{"init": "normal", "init_std_down": 0.0, "lr_mult_o": 1.13, "schedule": "wsd", "batch_tokens": 32768}
Each number is 500 + 50 x the weight over the matrix's rms, rounded and kept within 0 to 999. Layers, rows and columns count from 0. Numbers have three digits each.

# layer 4 MLP down, 192x768, rms 0.106, rows 93-191, columns 64-95
552479493490492477595462546531536564494457555489430471380457507496439424607508525485490546554534
447540530557483412556515589489508522527518422467458555507534480518502506534537613503535537479502
417474513552445473421477480442473481477492502521535429524464478538453524471473469471551494438563
464491487518407513531488542527367560520523513478436472522501446549510532526455456438507455464449
410633516438497481463508547464564520457503615549464428442513577529489507495581523631521551524494
394541526477450512472516497581524548510469488573541599509516507583469513552560472495442425569448
472537533559521527519529573464551509433522531427469483500422459530480482489465543546565565610483
519678577504504563473469550515498495562498494467423485601471490525524511424597545556526483503486
392560524592501542510510412459504457453503534453482510493511520492605522501404517558574530523449
464549397422535525568441531432509501490542405482445422491509495554598537498504483548414528479570
496516515568575492439494544519452522505446506433548497387446459458516431506473551496496499539519
503507459519553527511479426530484468532445490558557551499543491466456493393490535520512464485640
506495473502481458507528484455501595496548598484555537362440585502454504538494496547493530509542
567413524409330468497679580447441489399481588725629407597406594441466554494712532469570648608480
515505562524458470416565433550581511527522463542554517509493497557539450396468474445582428479575
522555546533511559668511524597448429565503520617490466515499465427508461507503534539524568536564
468491522467506538532465542420515468452488499496465463487512550490517553490552474535502382509477
488561492408535593512521525539490559453467512534601486514442560538503543443560511495587500594485
515541522471440504521458553564569418491503483475504547485465561427431513523518470472486408451441
541361436554553531493577432451519464433510439546470496485578484529548503528516498520531528524454
443467532554483483488521527434516521455546522497498549530416544485486475413564532599506468502481
417540503582477528495442542535559501512472534593528482505537565470523553565525492549514492525530
477490527529468457508517481520480553511525503491540528508508495377442547464505554510472431579468
507441533560462469408570573508479541521411542489421527514521485506417440460509525419502504524541
485422427471448408425422506474500490489559539449622513397397554486477446551494503429587489537482
513532502501580465500493512593441519485489454469530542472547516506494463542483518495540493583465
419485521545627397491504510419492488460507538481402457525471403577517550481518549487522571507651
568496512464384444480429438483489558453478573506559477523515517583389455557600536553558440522477
473426435495566516467507445496532495449537502542438460481464492537556517513448411502430502468531
519484563484427505553455482479490589425506471397552551501458421458455471564617499587444560484553
496579554483546464479521491449475555502502427506482498472527476505542525516522548462516502511483
435485481501547464506457431506457462477525482588488474527526525552523497494540538502503522467509
476436506455508491381512565426461425441491487481449518603460472478437527510489539474533554470508
579527457494528496425512521489483566562489467509548568452544508481480541528517505626471585430466
556468465492537554459471579478465423468495476528569506503536601443487561506543518499498530560479
561528427478516478425476506465419436430490506495489475541600512540549467524476566492445492480489
541467547542457513492484445479440569494442473546369467517473469502465519587513457455433514500456
491549502534529511532496525531456448489427512436423511472539548474453536484498457487474573451466
549459570438548512534568498468517452498475507560497469504546520506464458428464464504511507496545
527519493536514455489485568536503537514506478545477459420433441458552442497561512515444494509503
533442523458613378421489454575460463532376455528578478503452564579614497440526519542499530492508
586539468390508534564359479457456561460423375473452478502475480513510560430444490429448476509542
490442522499516459478536536500552448449475498547518483481559541491497479509448388391429513537429
416481412452508411513572463361505471441445457467567515572550441470486550500540546540477417457553
441574500467505435470473426472510482400448504512530393537435555597544457538469531489512504478459
539584463497590523470476496378468550485494457454538508503524596507431569519503445542496468490513
580556461438571503581490562573557622491405562506520533481492473460464516499510584407464546495496
546521572551479463486420359536533452505431533518440525585444575512537409443547513437524556469505
496568480549514450519464609429495516470455520511488522522559492564540599490527456512546495467517
498585550458496473496437496426539556476671524449537539472407550479510483423403530599508539472472
511497527541509444511498472446524556545539409520527468536520523520508528485581515448457447536570
424460439502537538526534469488522452447530513517442499548485468497472523464542520507524502492529
482506533496429481392488479505490481406501460544506487573430528499601511385430527460540516455440
494486528540461479391511372440445546464516450466547399572516520500499461410517533460565545501489
542574435574482495492464586456560542608445507475528561516506531465578517506483461455519500600541
442517446550494473465498459430525551482526491545480435503476462518536487497456536532538462520422
532494492388465548434503524490570462499545383400463444472476562527524471539550514548484565455537
575436584526377568431603411486503492492542500408501469438422542265529425488658556562472478502554
543418432445508562533541621516540505518522487476504481517537496544502542456525478475458457506542
459432538485456477541434536493567562533547463455499408562512457433503471491473555493535481522554
516444497640433483447571425449555489480530457497598469504512504532464459552504572557527477453572
457412543500420493455498486527544444449460485480409445562528455513586490541501497516448478407498
498533457528442493479519489517521478511551498533478467537584508507431473463582466548574547523547
453541461486502554519516560434487448539437510550487452490466416541469475553572524550521533500511
516530488513417518479484480444522581511543545544577460441514441510484562538509445549505533572471
447513425537479455537522508456506490538462502575403512526517479520447516550477504456495532399414
469546469514468547518539495404499477490478444509517542453504450512545471491499583513512538506561
438454428532498398595520579540535404496476496582528534501493522549506410356516532483452554491482
547516455484490453491508470472542460518468521481458453453518539463502456547579524516459521588508
547484528552502458527594485466542420399530530473537539466609469515545476456442427518437427565502
504567509551488563540506527377512497525531508472501514543487478463473473515491524484499531506482
498472511558480530527454540461543544466513544465496446519397465482518573453584571528616454546474
484484510457487521461454441491490472526552477501502533492366537491463456474445494491557520502489
528508532478509476551494517544507582480514481475549483494552527449497493479555472477468473498482
472522537592501591496525505420482425483534557541466498560412470516447533497446555531453469444474
572488517548462459472441500463475542597502524446583574497523465475517452500505504475499559481510
540511542519495422513547489572410533490511456551580500488427511512516509528499513464509496502533
582447473524432538479521428532426539553457479535529473437473522540453446442524448482449476416463
364638326605787485495408578626117388535873222411504523536408129684196650520539517544433520462696
486546488485509528488410564434570528499542492473532467511437576483469530529510549522466532500468
503581507434498483478526489420475516455588566491405476440564511539557472510487439469523555538594
460522528571482513495428536454532429472559570501514452493465500516510414530475447514469525524540
564526549500445482486499544440565475533467407485460424534531491486525477554526433431466436502498
422523601527471401594473527473518492549564531560470536391500544493418528555483561463484500445460
478490477467550476558515560415489522485518547487501433507486396453470401599535416567523488382496
454480464517528509529472604577491508479602486416480553599547405408530394546515423451455554480465
529610518551529423550524565437477433473525618544532409526524517525404536508476491520628522509529
472473481469543546445505506477525564475491504546548518446490469498449471495487524456563506544532
488480413425525418504483529434609513574582481435591404595524486504578504496412568584521409485517
525492591545512508430488462438476552503370451461467424491478546502488488484579513548493551479475
550532548487565531491453527421501594533538458427448462605518588483490486473413601483492541493515
499472433465445560551490542484545472479505538548555461512439455448493495516520456447446472590519
471495454490533456580435527496520508448448459447573517552468529510507575484520437573403486498519
487415533402491533429441509503522454514527386485568624483534442590523560471506452446458454401524
483476528558481559530495500417580508565550567540419461461446395533531456461537587370486440480442
429435444570512511470445478557503420527613532531479528586543473567495623487487525457449441427360
492485534421536475477489503497509475557520489533493490550507515603576465551450514446496503498441
479427583541546568544609442465539492459549507439515396536605580597526563486508436521421463451496
491550486442528554483545552549476471552463545474478534473523492483546504564429586427502538576529